From a checkpoint of a small transformer trained on Wikipedia.
Architecture: RMSNorm before each block, rotary positions, no biases in attention or MLP, untied embeddings.
Training: 106M tokens, 6470 steps.
Each number is 128 + 24 x the weight over its row's rms, rounded and kept within 0 to 255. Layers, rows and columns count from 0. Numbers have three digits each. The size before them is the row's rms in percent of the matrix's.

# down: layer 3 MLP down (transposed), 320x256, rms 0.0709, rows 85-119, columns 0-127
# gate: layer 3 MLP gate, 320x256, rms 0.084, rows 86-120, columns 0-127
# up: layer 3 MLP up, 320x256, rms 0.0852, rows 86-120, columns 0-127
down85 094:136131173130124149134164149091143119075141122114125182123137177144131081099116158043114143122105129131128089185115098157124158160078134128118129147117110087115140146121145117105106144102130169175102156110134088163167085135179141106113136121114154141091121116105125144077122093144129100112100096134141131119113141104102146096132117134149152135137150144095146083121126113139135121137121
gate86 105:145160123150097109127127129130141107141105110118162143164135142091097121118169117099126138087118143107095129112143136120115121085095167157125136126134130094135141105123127138139096141087084158154125114152101155123135126117159126145163149173138141154104119153128123115120162120147112113119142124123123096137099149130155127156108115109145120149134115153172058172047122128134106123156081
up86 109:148107142139137117079077157119146137112132132096124120127129111134133128101121145103122117155130121154134141143125167186077067133113137161154106118136136136135169144137119121141141083083117103134124143165088114120139141164144125136131178141126110127069133113155125109161129124144124129119145121136118085115136164156108132109153140138123099146132147155172137135110140146115133131154115
down86 105:107154170091124104134126105106145157144139153140146113158161115135144043147126091134113143145162125112142157078162142118120133184115124162131107145101129097143101118110138154129067136131135153135110112135144136120142090127161126132141130091128156143077117117147174168168098119173113109133159113128145124143109147164139190147147131101160097120130110124147120140125129101147159082143118
gate87 098:101122140108101167124116118113137083151140127184133105147097110078091125095104151147139089139088156135075096117151130126114134155128163141138136104158140114114088149119092119145151193112142082083136111128159131077160144130128131123114174125154129121096113113124128146131140121137124124145136095153138155098123157139115143095164108119173110137116155098106091092096099120178149123145114
up87 100:123108102151160125091135138156107151120127134065094114161156138169181072129095095103115177120137109110134160128115156119132125144147104103143091137114112101137163071148170173113131102156124148149123130120123126161100133137120140142141105135141084160166135107149109129106148127147139110083110155130152107130141114117147120147090152135120135141137088168126144159148143109117118112137132
down87 099:155081160094178160130119144145089167120154100133110154128125128168152150161151119126113127099129118148162133139139124162120123144115141121125152178112155083137162088137202104147159096152130166111136120139132123152125157128155149132155071113146108142093159105129103099138131152116146143124107144135127124162122125138149174171133105126113120155104109104101137154130095148155127107113156
gate88 098:113137125133091142173178145092156115140146097117145134153137166139152153076127122101143132147139132119146146099076144109105145108105127091083128148060139161139120150117120162098115117115111106098147160160145157126132114150104118139161161111144132120159144156138115114129094110127134148130090143130146124075132112126162129091139097138122118166108165148113155139120154105156143088134114
up88 096:152160126138143132111102164171115168129069140153140107102118138122107164186105124140160154153109070116132162139144130109113134152122078140169105118136093111094149143120109098182093152156132131177107125114140113135115123108091146142152121124109120153110124128134127126111122138100131141159144149129119079135153170139145136141150113160107131081156111128100112159151148128103126153140106
down88 094:110110109137155147113073132138165163129099143165100121135076124136132091160127144138127117161104149139114135087153131157113097143147150158137099123106155161104134153126078096148108121145151123160153094145137134120138079104114147109126127132096136132100147125146122171136138144096108118146123144123080095169129129116141105159196106147126105138128118098105130178110119115117127133093144
gate89 091:176160164123151148116149132131122091138174156115155112120115178154183147117137126134121150106139117162122140099128148154158142110093125154151142112135123121103092102127130113103149128132116082138113116112140065107165107116105130156160110113118137086085133124102128152111126151136104132105165103136131139125145118070107091144114117144114086100169066117128112115146109124094110168119130
up89 089:122144119124193138178133161125126140108150130136136130122138153111129137124109103116132108116131147145116181143164120116151160103129093137170109092114128146126143117156119138139162124132122066079110131135148038131101152133151156145121143139130144165095117131163137113085097091130098096083120137088159140115140153090090130149174088114091094134111088088143106135132117087121144124162108
down89 096:128130158113089140144098112149125106116113153150099124107115159101145127131124117143127154107103131176134122119137125147147119157095131114109118132186111092163100123140115163139107148120142165150087140086106146132146128131139143129068094131124126130144123137155107110078102129180114074133142126138142182140205111088115145131147114150096107165118110110138115069158117139147125167105156
gate90 101:109127080086149159126117124113134083128137119116112140105112128104121151124136124119194135135112145117109155081089146174103100151150116131124073123166086142083178127128128114131160105129126100116125131141109154147119127139129109129118122156138165152101095100151120144144133164136121164158170150080094098130086135141135081107114131155183115127112115142108139097103188147141143122140138
up90 098:140109170108102124129132099127155142171111138089119145112090150165139115088114135124128122106153079162123120124164152133140108141118185142135191100119145099154127154143201103137114130103134119147106112133105093127127176128144138150150107071100138102134119106103122175126121117127153163115130145127118108146173136115103157127095148141106096140146092140174129139119097128105139112110110
down90 099:134116139102107156112125120099111089116132107100123157168175108153151084139078139138134153090123102135127201108130154151109130101135191127133145127099141077137056171135162127149083160113125129155150119166109121137092124111126097108113105135100132103088117097126132144130122151085133121131169177130121124122128103125108134112143127124105146133153146134154135166135147144129105134167132
gate91 103:173127092132103098167150107120146181129101157142184120117130111090135083107113093106138104138122105108119128131160125151127124161131131124116171146111102145138163154143140116130189142143127092128105117173182153128094142135124154155097144108120119141115076121133107130118147094142167119114155147157119167128116133133144137141100117126108148139133117108159134111147132094184124118166117
up91 106:164158105128114159114154110089113096167179125143114144107110130122140133124120099080156129113111140174126130165159138107125140140128110164134142111133127194128105124134095118122130140122143155156108086126188127069167106124110096116161129161113118104147129114149129134133186149146102112105145137120108123156158102083117125136128146145116086116129086162101111136121144079161108159159101
down91 102:116148164109100090105160138160126117144139111149168117131114114095137095134126088111115162122105097184152105112081164158099111137124067138067197167134095171148139124122164098102121139129099142144103122165139123143163148188127130138132117129134128064137112071126096144147127160165147136158142141112122135110124155143179163121116118091121164108111117130162088131161110117174096117108152
gate92 096:103110163088143169093113130107128123140101165176155077138139183117166116141133133112117168169129167125097087152077100115152111113095123147153087179125114160140155139129186112111134158132111114105153114135128111110107076140137111115167125139144130126109103158125145136140131117121098118133098108133100158151093141137153138140132151156112154141113114108106110135147096137086139099145139
up92 096:145141151136106121119139149156162167145127156130158119176178117089097160118123114149144139103139160096110149134137147118123088111110095133113143143128143163155100100130113140110136135151128150089145169140107102119184115125127161102151182099108079099097114110167148112113162125097135141138135135113075134132132101111163123136126124113142125130160121061112126120178136130137133167121156
down92 094:132141130115164117125079126126108103114127067116157078124144095131134139096155153099127111098153087157154127102102100124129145092161119161107095134162089101148131141137111138130115137139146128132131171101144123116123140119139150116111158120140174119090171137128118137102123083111133109145115097156046090107108122121114086155126090133107095169118163094138105128131125077112107123118150
gate93 104:109095154130136139121163129108133123141123165124138112127098186129105134136118125152116128171095097163138128108121104120129147150088120108147095144094138127090102102175147152120111129109138180131135158153140143110132141130121120152133117096096138129155084150140108123159140105121103122115144115135121101115128156114119078154128103127197119112111129121143119164089160132124149103138127
up93 097:134142188118146127129157074121099118134147129143135095155108160153134124137097095130132103150138073150133129120100124116115121146113149137156129156160138104138163117116088144117138132154149147136161168101122137127127145136117120153143080105131093119101095102112107092126158068136155086137149142139110100153115128153092127123146134127167137140122093124151105166138148156136120155116126
down93 102:168083148115177130148130121098089091145093123103125085124115153155161173115143092173140093079177172136114115089100148143104150113156102158133137115163147112130169119101129111150112108119127178153122152096135136122120167120118125162151098140129105143130081127148157083122166070124117126117127133103146092137173150163123111149123165167172136108120159094151119145137158150086132140153125
gate94 110:128160138142122157143116151110150139133134140138129102128103062132100132142097162140159117101146161146089125097162088168099130123135158108115092115136129163104089090131131120147142131126132143150114124187123123140124119143163119117132124165131142119099140110130118141126098127160132119092094136158138170135191144130155156118139088150121104138124125154153140134142119106121126146102127
up94 107:151127123127072116134100135125134096130116098126145109112089174140109128080093124105138130119095104117159093091132122126140080128130148116111133074104167103112101180136150132149159108132119136091165136117131158150114173134126122110113150102136151140128120134139149110142137142093131120148085143095143134178085135149121118143123118126099137088130138142193140115133158190127097136120100
down94 107:123139112172112140121116175078120139190107099133151124136108116090116124106112136103167132108125166108105121074129087109127121085097153131146134155159124157117132120123092149137110132113125095146141094159143119154119124109153105139152166129164143190120167097137124112104147146148178140124132122100147132146097120126128132116090096154161136107130129151168125127097131158125112122115142
gate95 094:179122141109128126181131156098067132165145114140128129101170114121134137130110114149138106141161106137168114135162129123131110146119175117127135125152151116125098119119120117130153168101125115169122110112121165112135139082122100144148097078153102181131125136119113105137127132064134160145139136121105129149120110144166140131129118128103120112117146164158106141105151168163097127119139
up95 092:089154150131129139155124148108152103150119099113120153145138105144144153139122115168127132164107152139126145079147121101136108112093168128153104137124156143140104131145124128101164156115138116134120120158127127129146146135123127097075169125200095178126142168137106129181121145118086115146143115105155148141139094149148103124192097125100117161109164125168100159102145166130141087145146
down95 094:144129131134135134152092117146091103131111122138142114105156114124171080115132143126141126119156147111140152130119149124144096115101198129112100157174145109127155125092111119131098140133118154117083109102134177104126137142118088166166142129166120105135124172135123090149081123077118114127056129153086156093162094122144165116123137148136114157138162128092121111068134164149147111144131
gate96 096:130134156125091146110131128110142092110133127152132107123101131116127130121120144107124116161093099132137113078136124091117164132147175113149108168124170128087156122148121142184155183156151157119121132124147144107140194144160164112129151164163144156095098141135163140115104126118117086083138134146125114138076077149121130112106148129124180097110138106142138175101113110127139122121098
up96 104:131151109089110125104153142136138145108135141139136111163118122129137151132095126117165132114151103137122105100148106156182188140141117151129112181119156163083132116165128116123156153141125122168143130143156112133143217121124124108127159097163131154097123121099174203096196120096115125143110138145133133155135066106099151119100179102097123116115126134099155127092136109122149149129105
down96 105:134095151124123157093166126111127140107120166137155083133124133108139163114145117089108122107159098145096068119148133137171140152131094145127117145100144156117115112125104123187131140112122122177155142166136115109133141132132106096093128101162120128093133120117155134146142143109137129087128107159125163126124091097116178121095111140098135121151130126108169134095128105103181131127068
gate97 108:148112173107112109124108166135140108158113125124116125104105157103106089078135081101089144071132132086142159104107125112124117159108101126118079154151100125091101154078110123139172132114126148096112129110125128140136099134108111165116098118072170158090113128133157139108100159123164127125127143144164089125099108133134081087130133164151109092118098132111135163138133087113124160152106
up97 108:146101161086112127158137123127115098167101087138112159145090141100159134111141147138120116104128145138155103203120104097158139144127138117140106129134088119082144132124126140137052125138142134123154122141122123126115116141128168126125126174140142165090094088133165120118150124137135088103153126132061106128106141136111081158126124143117088150127150136121110125122150110118140136118110
down97 107:089145138118094101129159101136116121062131141074131138149156154158155100141112132137117145127162129121096125105176151140098073097146135118135140138134131122099159145110146097164159133121109103138129129147116162140132138115132102163104145118132140117172143112155142144165116114088123148123079103118191155123162144097155127120117107113137119113136134106138188168111111141117154129109111
gate98 094:114101135161164139133138144132107130102139143183134112093136138128132121157160139182173121137155122165135134099140145160146134125155112137141158172153149143138150112137121091128142126126129123115109124066092142091146143104133104125151119083174114124114113137138119142115128095109151137115167068124130142110180136118125103126102131149142120105107109103111139151161133119129144152109108
up98 095:149090113147165170112150123118101125102140134150154120114122132142104140147135128161178134132123112167137146120147151137138142127147085164146160147159142150159115099135125136156100115123179139169111116073132158114148119076147140141129087113169125103104126151147122156129125087106159125159129092113139172098155139177148145167110122147158111134079120114126109123159112108087152114139108
down98 101:128125089169189142114145127127087159092161140148171139122128143126132163120125118144141098141115114167135120125130102138158147087120125158142150141132153160136196122127144118150101125122137127116089137120091139182136101145125108136158132119168124090132135140149139124096154086106097168085131145151102120138175123153129118157100148152128139104151155149090116160141133098144151145093176
gate99 096:096146154133118125143149136162122162118117160144118140119148131134163100103095172123130103114099151095096135124146168096134140118195163145098145131144094132124122098161112109116139133139105133093103142139073140112154128130140140101148142120153159104118087123138081130186164161107146154148139084135142154090125150136116102136136172099190136163163110102152142112101123184152176114114125
up99 101:162142110112154108115132064100141117127161127148147122088114117156115122133161156086124142140148136111122147153095085157142124167046116150104131102095099134126122165117094116141089097091150118138135112141094145124133121138098123143117101162088085142139178139110124161141102085122102121100126135126134132143099140174152125124128111152112138118117112156112122133113127112106093134133122
down99 104:174131101146107100106130116180106166166143107116130133125120148132103092126139118131139170180090133093123130113123161092133143123112135149148133101114124120113102163134157104097134108141146124142118106081109131117100146109082150114140114126175146112060131125144127110098177126098138124169134144101103072142094102135088121113150168091073157131110114134126113137126141162085155137171122
gate100 097:133111106099142123152119145124162139109090131117117113125084104126182142122116160114135105133077104101138151097154125117157144135169171128152114115145119101136091165154146108106133142097092169140108117109152103118121109118122127127138095114115108155111193140107159119130103147112103073136131127134174087150101148119178119135093122186128124138136119132099156111143127143101128154168142
up100 093:142119121068133146140120125133169125159118126135111126107092108135162147092136149099118081126069125125165140099139159136152123132147141111140108115132130116133119188161133096139143142078124176110107130142132116130122089147093143152120110098091133162096175142127161135130096087130100129097122152153178106170066129116167135130105151157135125141149092154128153107135121134149119137193148
down100 095:128098083085141139112099143169134143130100149098144091158140130127140174114146129094136098159160105089152102096146103124149168122139137166147112083095125164119115166154128113103114125084156145152104135128160130166112109124152137146152133137135135127124162138105135109192134153101113086101141129136102128127085128085148181126118117141108121162134130120123134134135160116146121150129177
gate101 123:148120076130098119113174132101155108154167113145125134186138130105151108164104154153114081127122120096173129118157148121128115116114126132122135156137125121143107173100099145157158152131156130100140141123151108129108092141151091130124124131100168113093094143133132098130157160082117125140135142136122163183099164135138169154130101130125143147108117138150095168169116163128125121117100
up101 130:123103190129115123157135128176146121103094164083169110097126157110163134116123107168111162127125118167116109138121113155109099140136116153124097117129107125121082159153191139144106158129112164135140129158110137097142138138113159134149097122136118108157111077140107156168157137135109136109142117127137160092142153098129102164113127146118100140118125147099103121121152128132149137148130
down101 110:110079158128140183147104147157161115166100088120122135092093125094129103128161129151119091156129139119096140098118141124142122116144135102112125170104127128154100108104142123114093077133157134093122109126125151149134147118106138159127166106106139119074096132149074121130118143162113133149122123120131150147140132148133121095060152129096131131141143115098085101120141105115151140143105
gate102 095:094135130169095126149123105138117095132161119080107186099114114114131117142144124161143134124112096107104138141114128114066117106155129161135144136148115143157138140175091115144122104151123131111139149123133119144161140149129127132149110120110111153106123123115116136104136142140088142104151087145112143108072128163102145102114066111136101162155139066172126108166111127094051102120134
up102 096:135114097122080111113104123121104126146126148117102128157100116160159141112105115133148142153118167166117124141126118136124103117153106084121115096119136112123113103127132138140115159161112139128104110153123161098125102122109142116118132134120128084132115099103125085117117104132123087152106185141109116117142123095093135154138190134162112169170137109094191098091129075131148164106121
down102 098:165085152121154150115116139153103156157097098152112121131136108136157139139127126111132097131095162120088155135076102085143113116139116145115126133140138117116107155130134147120100186146147082104129123173107116119091110112140151130127110132115124127128141111120123095144139111172115140158106118144109104163174106148119120155110213154131147105125145118124130123107120165160183163131131
gate103 105:141135152117128080133125165095141134110118100128134130152121140071135157134106145115132164128110125140113161114151145143091087119148091144120145175085135114139108119113131127108130133127134143137091139126099075105094152124132126174143082102165117098130133084139116107187067078080150103150135149149146158114131092134123153143151121119113137132142109131143135195150113121126128116117094
up103 103:106184124118135161134137132110103101161122130137141070157143107152074143091131156120131120107147115114135119111142097135151163091144133098125134113158160114146105119106116098120124107110101132095107127144124142144173141112103148112159165087117121147102134154102159157130145123063163156094144121123112131162075183117147127139128112128137078125151133135127145140087169099195116136106140
down103 104:129162111131114127132119059144113120122122146123126124100124143152112092101133179104159140125143142163135127149126132137140134116078132155140148110175119120121154154106142126133134131144113094094127100106166122120100079117170090099175125116105159163125193175121102162115116118160185125127151118136136135097145152148075126100173140126128183112140148134135146100148131123139114187128103
gate104 099:135135088159141114158153163155119186126110162159100174098076137123151105133124136119150108117144127135111127139120146137165135098138122136116146137117140115111110102116129130133124170150122123169101137134173139106129157134120129105117108148177131166106120114103132131135132132141138102151103125142142138105122167137141141120156131129141070144168138135150177137148172132190115125137140
up104 102:161124138155114125127149114109122114099135130160126124148135145088093169157103136127127085120128117111158147125162080120129137161147116133148186136113163110108195147145150166128172126091143159145110114097123102102138143158129093091126122140123153173122148152126156136134153080105132177154113132125115099152146081124075180138124133117103123121117131148178106126148113154118132151158095
down104 094:140152154117127129113133123136142109127090087160108066162172171126134177141118093193116121152088122130146122146128110119146139162134150135128125088147169135156132125123130164125133157176130111144144125137125074129166109108116112076172098121111124141142116097184147144160172101132122148146117167178135130144135134150104146133144151144131186140147107141136143126117087130135102153115109
gate105 095:153149144124134133153145118145081150142117112131105149114095102104151141111160144138127110155128133138109159125112168134075126132147084176124107179182121150107143136131152145086118141161165146094157128122118136093113092120126147109111127158102126078105123112106086169104143142116131200093151092109115137091100133160146130149125121120129141135158157085144133144117084093094093129092107
up105 095:126117143121153110103138142129137110121125181126144128155165152169111109187103097130159128105107140120069110106146087126181140124126138087105130079088137130105125124123116085142134122124104103122097127136125141124141154159105106147148107099149143149179154133147160122161098121121122075139125133144154078141150095121137115131146120148150130133097109150104124143132177178160170122172141
down105 099:147129160145138155135132118126161136126138120159138152181168147132158123131098105109131114104145110103127079153154094134155158173134134108110138094109088165135080149130133116162106096094121167161104146076096126130134163146097130109153115092156163147132117142145108153131110119129142151149089162130118107155128145087121084145106146140115087092122095136150100132108129127152140098176101
gate106 102:141129121127123121153159114160144176114078186152118119146117144106126094139147143148148146131165127143089146139108152079127126126115157128129187135140116125100098144154119125085128110157096101120135154127179178139144119132124117130132111119122131134099123087109109109099132150106117050148140147139096144107168206183137151119134118148135145133083137130167126132138109151138082127163141
up106 107:107125116116109113110104149110114134125173093133138143083126112170109148130103130106123107122112114137165124106133111176110107123140102134156052117106193112126135132110108137156157124109139113164117102118100125140113120132150141136106153165116140120142115201145138158143110125133144205113127109132141106152109077079154120128127119120144126125169123121110119151113150088105174127082132
down106 101:149142156160097145149154129119109119148095108138166116152118121145177188122122140096138111143073148098102127120135132164114165159120155097129102103128182115144146120099158140151106131119127121158111134108099114134084117124092118137144137157112129108038160120097144056118092130133162128114135081119199156115113120161138135086120099138114125141074132126105130158131106137162170120097144
gate107 106:128160110128098127113126169139146122152157126116123152128098092134129124137135098103138102109152114114119152161106091143147115083108109149153139197140161171079133140176100135148127136103133143122128136151090112102132155101136145103148110129174108098059081143155112155099122097133126109148094148104108132131095130123172136124090153130145150175160109070146120125084123088142155107125108
up107 107:152072131176115107164098099136137184140107138153132125109084160089124124098155136090110141150088115115102143146134135119129130098179101137150164102153097081129122145110107134107109119097105137124140142126128111172130081129124102090145129114126128126177126111126119130144091072121133125112153100148133158129128122131089114133118100153097154141125135147095164156190159192111100133124119
down107 105:145117095146140168098115133124135128125130154117157170118133138133125174103122175154138124137114137100116159133111146157127099109142142121116124098070110157138119129110149120133140139152116171128116107117111104161125132146132124153115107145108113090223092160144143133097130086114111151160150105124139093108135106129111115121155105083100111088132092147088138178133109133100154167126146
gate108 100:131119116153181115088125145109117115118158103119153128141168166129113143151099152120106141096133150103127103141158151155149152149175152105116122131122117105146154175182108112128163112118135135137160143141100156168122129178129138154104156128117111145153092146172131150184131099110140087080129124139109123119141124101120124085154153140118116142115175128146128077114139116113116071124126
up108 106:134109092159158149116163163135092100106169130122111128120178156122155155138101114138090095126108151101087148120145119124153170139129123113120093149115146131130155137111102099162117094139154063126124143115134134149122128149136122199123179126140091134149125143128100126165134109130111091113147129135145149101115129090140135098156122136141103176118147109161150107137133063112098104118145
down108 107:134097124189178104124126145137136104110097102101154134158175144118099161101118139125132167080100143105134140136129172161115117143156148151134127134103106087127145164165137106130119098144144098096165153152098088148123147136130113167104129130134116128121115155141137147154123133106178094107122133122137140084148116082136120107141149130126094144124159106165120081123116130122105097091114
gate109 098:145093131164160102102156096131141178134149082130149114152116111157152150168141162128096096160116125114097120112140108131125180133096123130151140093109159141111144160147137108143118166127164089105148143125096158135130113101120115130144105115118135120156152120122138098110133141156112107124124130168104092108118114122107120079085079099126143132175111116117129102099120112100128121159115
up109 101:153084147147128138120105105123156145141132061120109117132136108155118147155144116173109111139134118126120093124091109118099152110116114112138120079124164112134159166173125091145122150123135102122133112110108152125143136119148108158162106119130168126145159123088114128140135158210077106117111123165109110110140110142088154076083120144127153148151136125129138124134126106086096131121140
down109 102:132088160125137119129118106119124179097109124129138153125123119125108107134153110107130109177121149117120084116142097128152093100144135089159156143100106141154129152116171143114087139127133135179094167130101152100108081143157067145162132110117160139092186119155138150124089124139105109153144116140108162121093123147139132153131114119106137165115110119139060158116154123102136159121108
gate110 111:159092153116116153092171124135121135099141139101136148136144136159150139149080136129192148113101158123183111128136079107130153162093094151184163107137127118126126199157157095119138124105134143092114144147146104154157108141098127166102118122108119139127121122130122124119140116092084141104089091095089168141118134112142111141126123157131116131132097178146123149093119096151142096090118
up110 103:133129121093107153143097144129153117140122132144131127102176155088166117183157171117116133167112126127125143126113108141148117100130143150106121162130140152126143130136126146147135099101147163101158104124078123145137117134105109135158121140120182116143114114112150103159114125124164081127124126094145118185134143164145144131132079113135130128135151160150120111169095145135131125117130
down110 102:140096092134120136130065157163160144147149111102159081168166087089123083185178120151129115107123124114128113102107140132158157128132124092103152135156141144160164135169143148131140099101105128103149064128120107132121095097144125114115138130149164131134116114105084133175126116112116130140138131145131145160161112173130150112128145150113098128134071148149171133158105142099158115103128
gate111 103:173158132115129100149151151118119134088158112142125145127109136127132137122107141090110121149103107178130104127136108145118162127154086177105136108128150131128112130107143120118144086177106129158106119100156135121134135133142089121122121133113157101130138112137104143108128176100128097118150145121133165096137113160132109105114141125122129136146089121114098127148107138098125128094146
up111 098:100125127150129124152133124124085154123106111178101161117134128134141158138146124124140134126124152170094139120139147109076132094139112154137095128126133160136130143119102193140125135135138157171110086138130180119123132111134141090128117145139123124111130116125067133175136116119154173130128150137124156143122126112121188113130111099098142134096150083120148132150152116150124158096156
down111 100:073121149115129116129137137136127110185112141157104131143113150132138148138118156155130124121130158155109139152138118109116096107138139143126133121121158159117113138113168163140116151116144115119130136137170157141125150090101152124119144148129097112091109137144094100142128106147152106095112147129146195152114105139134154119108164095126148117114105117125183152179152130133131119101171
gate112 097:102142143137144117082166157091116135157149155110149158152148131149080165146139164178148112111167169110111128116123148121126148123135102149113091089107112109106121153109141143129166128143137094095146133133176132175151162115138128090169108151156171131176140150093130144172096083150132129140128118124113109145139143123157168110123110119109128115142138127155129125072107126129137120148158
up112 098:178156106151127124124128042126130120146158145135144057085145155103132109114131147134101117174114155144170130168139162126092113128109118129124120159157146156111091130141150133117106120118124119109161124167101096105146085098119128132152113109103106160137114116111164119137103139131128122144110117137139108128112079110104123117109124143119139133142118116194102143106103147194118122128122
down112 095:157125115151157157136132081115140146141151162166161102123171077133146130106143161125131134128114115146130185117139144132176146139107151127145102134123106146051154096170128141087110148119123094092128141094125119117121117107132109116134155135150141196143140124086151143120140177126137110152115151167090098083104108117116120112122117148129120143177104139157082151111163134125148144156097
gate113 110:101117143162130154111133154125117123091143139153143088094102132153124138127122183148102164122120090138154164120094140101083124143127147132154065126126144130158133137127115177146123150132127189145127134092095127126152119125129159127088121083134137170096131178133098121161153091155100123124131112150147091121157122090135119130128102108147138114122107132084137125110141132098103122132135
up113 114:157173106166112123168107109142094139186136131127126151134167099106165102129115143134120115127095153113124097147155175168134144114108126149091163131132129112122127119094108103110144135134164074120148115173158141131133149104105122137174152171128124121116122088117167131079163133100145115151140113126106134146088115155100115149120146141102109159168134158145124126136123132133186117119084
down113 105:111100117116122108116175145118168123113117127128142133103137141138091063152092097112120155123135146129143128104153095128122108120120095124155138116120112106148154074123091086130134118112072129109082103108103150112107138124142070159169127098150109087149122163126116117144138127096103115125126099144135147134079162144089113096095089135126145143099126149121120085122104144164129159151102
gate114 105:152095114111123114150138146155126141085134103105146131113126164119147160121143140136129122119098104070118105162138149154079170136098121126127144139136101139105131137114151100103113137130158136178122160132107117161128134203085080138114140099146116133142136188117130147097122139138137128158140100126166138116133109088135117125164158128131134149168139151126127121141107124167101148180101
up114 100:106108122146113110125137144161171138132112161107115147160096124132132143136158124141105149141142175166143104156092165087116127137118115133112135152099119142142127102153176121139108115116113110127137101160082121134113140094111125134174151134137107113145149092156132123154160113135100148100074120165043151151140128173136154109112109145104093143107113197160155125132198128116157130127120
down114 097:104129098124097135126113155123112149156140146125083131109110135092115117118123122098163118106090147130141128109140118073129134156140117142131125128084184116127117141104125116066126144110117132096102084160134125089110088111129147164159135137131121099139096085118142084159124121122109148096126157085127147142130132132139115134112089095116086131092107160152135145116165141119160160142108
gate115 097:119150172107141153163107106122143161108123137132113135116129144112130136163125116146150153136112121126130123135099120164149162161126136166145122176158129167124151125124122105086147102148163128124160138128112087092114114161162131109122106170178131113117121156154138133088105112140165104136143135126129136109132138095109050104099115113133143124151110104109154127099111143108099089112104
up115 093:128161134116138151119121125110128122156159174152108112108136148172153159126142148139138121150167155144105114090109141145126139113130154167065141112113142096113121130117138108148106170138159125142123111143150106097125106148086164137144127153164109052134114123119120128155107158141139094084140093114148115141095133101109122131151153143066156156127102170105143166125127105132100087105159
down115 096:105171119140108146094120065128118147160115138139076126105149121154120119120128079094139123144137127140113120151147116126123111128095178197086098123113157140106108090164101105116072142108137196142164113124110117085147131108119135120118125133153114071084128128126121117098148103092105112096130082127142126140117146064150139136138150123106156154139088137076118131155100088147096128151144
gate116 089:148098091134137082110102130108123163116160148125162131121118144137101136142137153127171125137163097144117089106122163130115136169143129142182138080129188159097093146123137121153126168157161140109140121121119109105097132083155156150162115118094106125153102116166126178098204099085104158153098153140154077161102100113139125162106127158167121101158132129121144127140148160168090138144099
up116 088:159131117142111107116126089145145158119194171114145147113121152133122138138136143124162120128161100150141146103101126154112154151138100138165128095132192164073109111099142131175139170144111148111109099122140125107082147110124123150173123119105097174144086130166139188143178123113067173123141130152169061151137132095134111169113156114168114135157139142127121123127153144146087120145069
down116 092:117108104097116100128124104164085137160159136137131157133138144102098143120163143138167148132127096114142144146104138134151128150124114133152164085143138185110111110116118124155149156145112154073107113096140111141105113069141133154132109117113086109135158084148130154110158132101057164160124098157096099139114148131126136148169156132164094120130129152130162133117152136106134110121112
gate117 102:112083127122085107128144154144143146161123115123145128151127160165088101136140155127140192163067138094123130153146118146110083120127148149124121092129099169087133125170128116147149062107171170136097080167139172139106147138118161139089143125137073151092105087160139128096074148088116122127147109111163109140118116118112125151117125109148095141113112129100144119134108169155146127133090
up117 106:105083149157092156131121162145162142114137139106172131105126120154138112134104150132114132150077127150099136138119118129140104149129146159206127149074108126109113120138115173119116070118104132118100113112140120144129124105133131138134146151158083087106154115163122114084149141123108131170122109107110099114141122103155098143128159114183104148124140147082152118159127124107160111164089
down117 108:117090146126105143100130144141182148120139133101115141080105104149126155123145163094120167124119128146145150084131135166120123105124154138183086088092145126102144106128113146131148107123175124172106104088132130129110129127119148138117094126160101109076149132118136139121145130136136140143149105099111139132145162118125137127142149136148097095115105090135131147144171171121116128154171
gate118 096:125094129172159136147159153150134149152093173093161126126152154103109133119087174114124109143119157076130149107159145096109149117112125158145157112111142098119111165132108101157160139106156122121114103115087113147136120127172119130110087135122144151128151114191086131146094123158107163105160098145135154113165089150097117103134138142098121133133102103117148131154118169143111125117134
up118 095:110145138132134128129149087087118098091169134128087104059170111110120118116129151135105097129180116165115135128138126122129146106098175132144139100137120130117119119128158128135082132154107115152088148155130110141110139098087184140116118129114148142159100152144136117137106148153096113154117124135202114075123137106108099126140131150140137116106125140185154128146123200100100170129152
down118 093:102136101096116134157162130137096115157112112132052134107114127110114128110100124119119114164133152127148122141129097127147171130131158134164104099117117115099160135130166166129106130165126110201118129129107127160083113126114140115085108132147176147107160135138129121107133122189100155179113133142105128135165155072109134105129126090158130112102090132145110142128109174145118132183166
gate119 101:133113187135135086085144144109148140115140151166160129143165163144114104100138163125121087175159112106132124128149181130109142145114107092131160119126114133098116158173162132134142177113133125159157110106146125112149170136128120129109135115112114143160171127116107147151120096118130159152102121174129162120145138125095075106173149144142136135167118115163172137119104136127167155132145
up119 103:123170084100106119161131118117132164127133107128112109104085069095115147114085082109141164111118168086113170086115101156135091119128130128118119139138142137160178130134103077100151135126111120084075115109102123146132122107116145156109131143122122140106100148151126142096114114148149128114127152136139108157131143156143194181108113121115111126067151105114123110142130132161082122118122
down119 101:123157092064125130138170100123115141153111118099114122156141141146148135142092104166125158130093150139112121129108116128113142145101154146136076139159113081193119143130061105092120142163126150121107151132097124153122093079133162123163098116118151109084110130160154115085114149142113119123152132098121086107075165093162143141117123127101082172108156152131116130126130091126117150112113
gate120 104:148121124160171140132136141127108137107149140179130161151118115107136161111136115130154113143130126215119147114159121116075146144142121154151180111197126128120105105133147099121127149128136161127109118116159139149093137133147162138140144121167114109120153101115101138152116135141138082138131131115138167121161153170153133131098133150111137054111112137145128142147166138151114098150119
up120 100:089139152103138119133140140130134130126145149135135129128142174101127102108124128149165116120158144147168102099134121136079118150110118152126162121170115112145096130104148117147130133116123118172101206092132120149090113137164120099137108165113121154086161121090133163132142104107137139143139131161100130103143135128134143144089153122158107143126128191156084171130118116111134145102115